From a checkpoint of a small transformer trained on Wikipedia.
Size: 12 layers, width 192, MLP 512 SwiGLU, vocabulary 32000.
Architecture: rotary positions, no biases in attention or MLP.
Training: a variant of Adam for these matrices, 443M tokens, 13523 steps.
Each number is 500 + 40 x the weight over its row's rms, rounded and kept within 0 to 999. Layers, rows and columns count from 0. Numbers have three digits each. The size before them is the row's rms in percent of the matrix's.

# layer 3 MLP down, 192x512, rms 0.0654, rows 0-50, columns 256-383
100:520526475511523478515517474428478477534512475484455514537496473486555612502533362496413504444519512486509518474466457533470484447575486445447535482529427547538572458466513509489494526444535529511507461531507498497519498541455495495482465477450504487505522484593514529509497487461453481487458501561486528587532428435526490565508536474508502465462574496488451475490484480506536511481532
097:492471525444569567381503522502463429550492478487532512445557497459471519502486495486570515501550495462503559502565428479506501510540527527587545504488514424498465527559478560461418527486507432536549539454454487534531481501582506508463558492497484437479490506515507477549506515489587469499521498494481468456528517477597500522534499495505508527478487517508478458513567518521521431508557
092:493444465453456542444541556510541502604556429546548564471507502496472437564501470564599556484497472458497495549446508505472504501458489457488556556486490509515502512571496520442482521553511461478516419416485557520459495514502454484499500570510542547537485482448506564524485527484537444470492485507510568405521550598560528520488495465470480538514516458618487420514504497490527510505512
090:487499553500467582522510511437485541532456468565482517509533543450538412477524463528459520532460514533510520506498435422494433550540537536527459563519465501569530464546480501458644511500486501528513449549497458479392540479546538538466511440461541525441533511552494530525446474495515485491576535529509508500515503477514529483502519537502534535480527532575579455526552482486498588505518
106:524467550479493484556464441513566497523496487449525564497483471479551533527511474470544599514528484478571477565502493476511468468520458481424551467481424517447524469512517500479397441497499520519540521423526470564492522520506535492529467513520546569468512539546513481453593490516539489500529587506500484471495466493515500531551519430454490444508569518493610533494510526484482441429581
090:523472503456543471499481482530469471502522490475470509443485428544488559412450565521448552523493506507511541466528495499493549469474580511485426547492559488539476531493500478518513532580483491461477541489572447483485515486548429542557533529460467481437494505524493487519465486522477507426478535480488453439461511477592484489539518448498460579499497519525529518491468536556402521488574
094:502562497505507487527450524474504446534505475525472479557491510516506554436531504535566484496529506458508540505482550445445476511450508527511488436524520483524481531459436505510504545536543528530558479509448529515515528537497450488552461482566478454543442533544546473429413549515448420494485506510445503407487518538502458548509561543502452516454504439472565474506438445483547450497442
089:520502551479524540543548515513512591572422455504585522489438553564524548445440486517533484516466468465457497390506534513493506528473440500514586497541494393533507479522474510489436495536585541539563503483464484509533473508409489497535453487540520483512502522505532484469495523425532466570490495442502458556514499521482474370473452548538522476426524404562522539461596494505552477461541
092:488519598526593430492470506450528488541532504520504455429488473479454490508571545566456528526467500504465508476443500525507506572491452493515519537521481508488510473501538472553496502499526564515566439498433468373549500428500494509509442528538489504434493492516468517470483454507501477473545515518550568505486478494475483464507412438497507483460494585503511433427491529458462442485521
090:499484539573485528470525494504468453440533504540466402489491507535488493605553330505522483406489475568503511533452502389439454509553537507529484420506454559525491534491547482512491476425475469600490456553551494546456465510582546504482515491498444504479463544472554547535483561545457501519490477503495475518539497528547577490412534542531475497434545473564489452437516488488543444540457
098:518439485539496498503523498510449484492611512544471518562443460502450497468557471515465474509472546488533515488524452476514494532465532631505498463457466470522472463483535535425530516581496501493436475499509460458487548489539514517575474556471548544546500532495456505505453464495502514491517473468509525493465531485539523463536477513589492418429471501439497515456522556511544513446474
093:560521528509504472566483423434460467538562500534420479460593462471456489516556500458495507481511504529494505452492493512520478536558492442574537520501483469528526447568504480510501469500489460509531517558560474499497475570518467484522556560592514549547426581530512498482448523453472505553531477442417506547524559591510402519571562549547465472481499506420455490486507562474540531489479
105:458535524462556515604545498510511503542521496508491461454463431439538524551605530515500500493473535466556522470502520511476535511488532499462544480475454396491475490481474572495550511537479524545530510493464464388452497565526515540543483433455548528506510501547481550518533514451519504479437540505515511504503511482530480486481515512475587553483519542520544516500507509444517448494511
094:493486465450500488535428477570512564501507535378462430473504532519444544470484536423437471532493410537485489482462526554547538503486547506563434544542578478549462494446529443601482495530507409433476539482480482516493473510477473549516499482545542535493453565452527501496464467552446572548492563563524456537439547554440524476512452465503463494474468563489521497511508485548589542498578
098:520515498465510469451565515506558467510530489504544455531525561487473486533539467553508496495506581438499529566468498523479548467553543497565548531493503466452462523483578606480548525480510462476546419475445519517555492510438489478543462469464481522485536402490487425522548467499459541494470457534568557505480473475497515546541512488526558516518494545526413531439485522530490481472534
095:469481550477512532460489506505511517432501461496466537472454553457509437474469552513469477560479521453500532523409517455493572531507489519506476533482515508466526518497513552513524553568475573552566566407488522515504520487572480539544549417503495503394510523490491489428489477526569556473485518453556514486452555494448516541537468462486556495453473503487481485441494484476522520500570
093:541497459537487485428436520430512466446576494485576501563502523483490537541530431498557519455487568519471492518480475411528421525473464495533547507528529492517514542501523487479474560473517481526430471483512521506571543472459559499463486472503496543525457563494523482470417494526441551522498518510436536465545539483453486534485504575456516552522523524473439515507491540498479483467493
098:446455514491471501533499577506496508442441514523524428488480500429525474576436471567479544507449492530515492484492463492467527468483486513474489551468442523465527498548504532521517489515468539539554605516500466434500538554501432502499466487554500492512511498474496438481495515495482629535500522483481469509531496507505504449461483491550435507540529432541545472495471596477570505496452
093:487566582481520526549512605495569504473505508483481536464525499493448587509571485458436491510530527419519556424516461562455517473501487425516475344532455464481510520485535502541491539482520495572544527473479472588511544440479609507468471489557529503528498486517504483472480496541458516532495565514486496527558510492558459523519531494516466498398491502407536511559507547509472533471458
092:567491432464516561419462449433453504500568482521465569474490543523461446528521468498490506514569461572482468528516473425500510447477502487456479487475490490553557528534513485508473501494462473524417459495575520504469501494507510561532500452426484521514551431484466467486510479517524436439476492519497490453519525504480505422487449514500544442541395466537479487525500536505490488481414
095:536501484468464441497503467492497454526582531525491519443514486508545539412490495482472431435492499490468607475520494531556512535457483502424465549577500532532533525543507511519501500389469445458425440562490495590540531487488502466512540549444481528565505499527468466480441520486499402523571490563499520517489529521516503545481550514541439451502487515532459505490491510495554494457440
087:390441524565440470447424511479463400517559447556496528491448474484491431489510431538467446471580481543524459421500580544488563518516478531502508478512576496497491392514506460495439507523497492470422456454521447485517518560508480471509487474559553538518509516532447484475507444507550476544464536498476452457527595493522557488458485492487449469501486432514540504473532589473521508529455
097:538528520526536574479473496522597469583479455511599494510492501566485527542444584466495540499488471455473479524496502502536496485513476491466504539485455490481539443488472479533491476479486519592571471472533544430504528489498527553506476468480548547421448444432518413454439582472554456464462474555504553450577482565552525439442480529521514473518498507499472458511509508516489409537587
132:560466499531524486488505491431517440553480468495529531496510461607513495493524572481524425435546498473478525500459495487520529429495542432499460464505538491498528461462531498446560493508592443540510446458477607540526532559443441466535540510512497590514479513498561479490457602442551537553571433480479498563396509494536457470498539507496525455454504451490486457511558507494464506504435
092:469461526519519498497469467466474484500634559510543509524529537510479569506524474450469572499497492527474539527517491507477488501540429497576431473523528561536501423516580554426487478433490513509535482515478460506464492504491483525476518506457487485474443500520525451512494543504518545435565501483546511416473532500552472412481508544561569495438521604442492464523530438510552514467509
099:450408566516519453417453501449469503511484518447508473533519553502527517467572473486506518455486487490479467520601495480488556468522576487515458515476460383476497484540518537445536524475534424484484444508456519527515501568491545475453486527531522548502496524431515513489530549446520522517538471513453606465496497463516477577506531519538543492459475468492536494476513496555413567534509
093:481553499509533430462554437493575546491502501482536452527538508523440466481500603500563501474522469481491505505569483530509537466446465489565507561606472467545513535490476467544585460563526441500510451537551460501499445570545510505496425524494472525429520529453494538589477466518496565522502491495473451481534412513485532448544490548512550506519530533454529590428532461497502508506534
093:488483473532558551555514434464509529449538454525436562516524578527507447525507479498511528517581475579487463528504463521534468476461513512481462544486462489433497520544470571478539574581511484500507576520458539475458469509485473457526472514496502475493514478527524552391460507443520533500473525525520467527494513499588442504487500466492514490441437475516582538443486535501517541522486
096:439536502490483477492522451513496456521508505471517496547460427429581574485526490511464445542540452492457466527483544496491438550449500496503557553534460498544484500412512450511527583501493521563514559479546534575446484538511507501521504488542583520495518554535529570522467499486485426497504457512475474519468538522529455556511473438469503480527486429459542408494531480516494510495466
091:446482542504484474487526511487500468541586572543495469495481503464536427458480483510489534511534508515460493518468482435506555492531519572523435515498547496532504532488552562501541546503498515466487515414408495547458504506498469493481535444492438479535456543503523483496553546516507509492492538486524440416469483464492539547446519484487499454462462486534543461482475484531547465448528
091:481576508544506456511544474508570511461496484526568520513494575529514460520521592500537490494475508587482476577508469558510443472530470453565458541471520510488455537527549561478465513503517477510496526505507503511530528470519603447506505550466400475523489470454522441511541410476473425508523401508498534480472473472449497485526506465478523508594509547485478498472480471475525463549529
109:485534414532520445553546382512478479479492485430488541479459490486571583460450491510508512526501546487459497459516597477519534521530566565593485540610562535512533480459489553532547499495458578518533523516490481542495472445578521484518519522450487519473470522470450566535487506487494393511461538445510477514474563451441556468534489517542403538583546507468470500493573489537523516473530
318:543447536472453479508447517528457495484493471480469506539552443552483508520496506430513508470469536454412474530528451499509506456555477480485535461470506516479504505541483528413530411498581440474536521450500568542485560560484483424502502579511524539453453469527585473543496545489487516540589444426458540486486498488506432484516564472587538454514469474508504516540499485520514459440484
098:590518574502449562502505562573473532459512517472420448562503536506544508504483459481481468460519417456477567480534539506526505539537492488520462560559539515493521482486469527524557510446481506536502479479512500474474524506564534528448530472510549491528463452562485506494488508507462484471472484551508429488513516554564523527479490506425494458485491489545565636451405488451581495468528
105:562544444535431488532502468412476521503454520565498542483499456534452512521438410550528503517512565548519490540401465508520495466489543419461526453515525486555504501546383493512504479609505500493522506563526517471535464482513605513476497437455479525512464491539517520523494482461543509506518552560488529477548506506498486465476501600483510456504533524494433552515429425513461469499528
088:457509526511373536482458540530520518542574475508476452485520441472523523486504542523568511549573510463474546496564462469465560453481594469504499518522563506465474496497494420463438534515495505535502524509486547504573471525513514483517548512557469515605471468540520467535514522522613523420486531524498556480478525447493498489430470498465494480457567446445521540616486509505529569492503
096:481500588486463479443477462516532553493601500526586493490487444545456586497550532494436500447410481456488497564566460444510515517545548442476533483549556494470460478546464518486425502506518466527438493476494467519523519521481503450492521523478523519521478517550536460495487474456456491500488514469529505441480517484507457468546514452550463521556494505501518471499460533441582447442517
096:502497491491509592522472538430494538508458517419494497553487461444470432536390559486485529457545505474523471548525465521574515499532551533572499538443476504519540529543417522495509477510459498511494500540478478530462486512497538535488490533530481447510526497515491494462483529485577545549467554518513485485494438506519517569473479607494509470451465477473512483511532507597548492502529
091:471483497475486482430538439529529542536501482427461521446506528541529475532414548549415523488496551522507494476494449552444466450516405579468514457467457478554432480450507498457568557437513525502522523547546570478481541471543511464540478498480555433492534563481569478507483510520576465491554504472511513530566492424545482517486511499506520428481467465557548529480521539469491579446475
139:476538500535589504508533479459574489468484559397544517509494538463499474499505524553523516533467509446500525506504546528484506518460516498505510556486511457524464467500523497504543554439446494499492471533526428524491472478497499532545460494460490547404527470487456517455503444502497495451495488504544486489479482530525534495489441493470488541574539562525496535495551477525453510541567
097:551513469461587495529509462561556407481493530495463451483457498495436407477531462491412433544503447491518496555549474534538447518546550523514470452514489619544524469520519485521480466571526487477493495554473433452538497489493514504582559524489438488504453468585515477551516510438415499416479552490529465452510566523458472456559482526502543468477503444557490587575452478457516451487470
100:543502449524507443497504589507568450477529562481537469460549523467536468422507510518531536456557513490502592523513493482541478515443501488539556528511469464432482459468493532566544514513471477543558533531534509476492516525475473481519541476499507495564433494458506519507555549463508459534490503492553424521479514507459479463587491457563460457419512514533489485506531527358502489566500
088:461411443472494552458502570473510427487512471485503519616417473526466485523496464498481555451490496555491491452508523423610475531544487467484489530550526469525458535524505485466571477431520524478515467513532441523504451424454551519509466566484546427520579524508508479487525511462477558508478560495412470533498507530449465544474467500426506470473507473487443520541450503466507517482459
098:488540453552527424538444507510476489481478450482513490525543471532511585483441390494477488507480482548466502517462463475515505489541483502576468400473470491511556463457498461479548525518498536538501501497573545496498552563511498503470496508476538521490542606592553526437450495431526511463503521496512532443543418457474506419491518477471512502569475529507547515508500438488526467539473
089:452510543517593440508494480562509486469455511523505509523521416449479501471538552528537499436480500467551391479470541376444557443489485527511499524537475511459506552564506504493498483546525471556487518501515490516521509468513490477552496541439440463454472442506510575518480467468525508538494481495522488409499587517489531482483498460484443565480514517535464562452459431486507406500486
094:542495472531486583507471442514511512480503598451495493512442521531463447534459531461526520476575598470476467434522538593561515482524470530524506482575485480507430545510461522498575489504479476401477509497558442505485493558509444526564477470525469489445503483541501482471523498541459405469490502503510468497528426453460452510498556503500513538525526482445542519503464497466450453439531
094:515529525566425543443526479571545440462548507525534539502525508562473549472486473445518468480483480551506501495504460565494526517507503522490527524524516540553485497522531485495487484494488507577458516500450549510523511549492495536506532558533500443468500500531492485489515518537534424589488466515480489410576460429480477571537443581474490513470500460471483473517485417507501484509494
088:524451441523444558480518483431505494517596548456538425452485424512467433520478522464493438538563464526495540466604522538552489501605442497503526492531569498521505535453528508478560470544516505533491549477495527475447487602456515479550502537533524543565508569584514580507497518522493449519561498446487518492465509581510472559545493473509586566492490510564548531529505462479523536488537
093:528553446559455478454512534490514500630459505521462475455500514516590495529490500543483539545409581541576521582503543450456504504469500505491505458518427549512444588556462481484491521479421512506537561511422492562490430475480527432544461526507500444481479481546497501549510530455508506497480511509539507527477555513485539529547508448538475435523487434547500431512529512540484560536377
094:581462487493505460447501466539474476545531563499475444567576495479402585483500471470427499497521579460463490388494544505550511499510555502575476482533553470569564457469568569491548486600531464465487504476464489538565471580526426508474448494497491494533472529454533533579522523532479566451515484480437517515515497476450469507507514523491515526579432517512483481562491535489555508381506
087:476526538506510519554564521512555462520514573510493472475543486488489474544494509439417510517449456536514490543427476537512459473501527479521519457510546561551496489554476501455534509533511525539450433544436475464554451489487555494501479429411469525535532459553470556512524490559549553483482513538501566450494459427432503538495445534461508534491584453428558471452460476492496519488527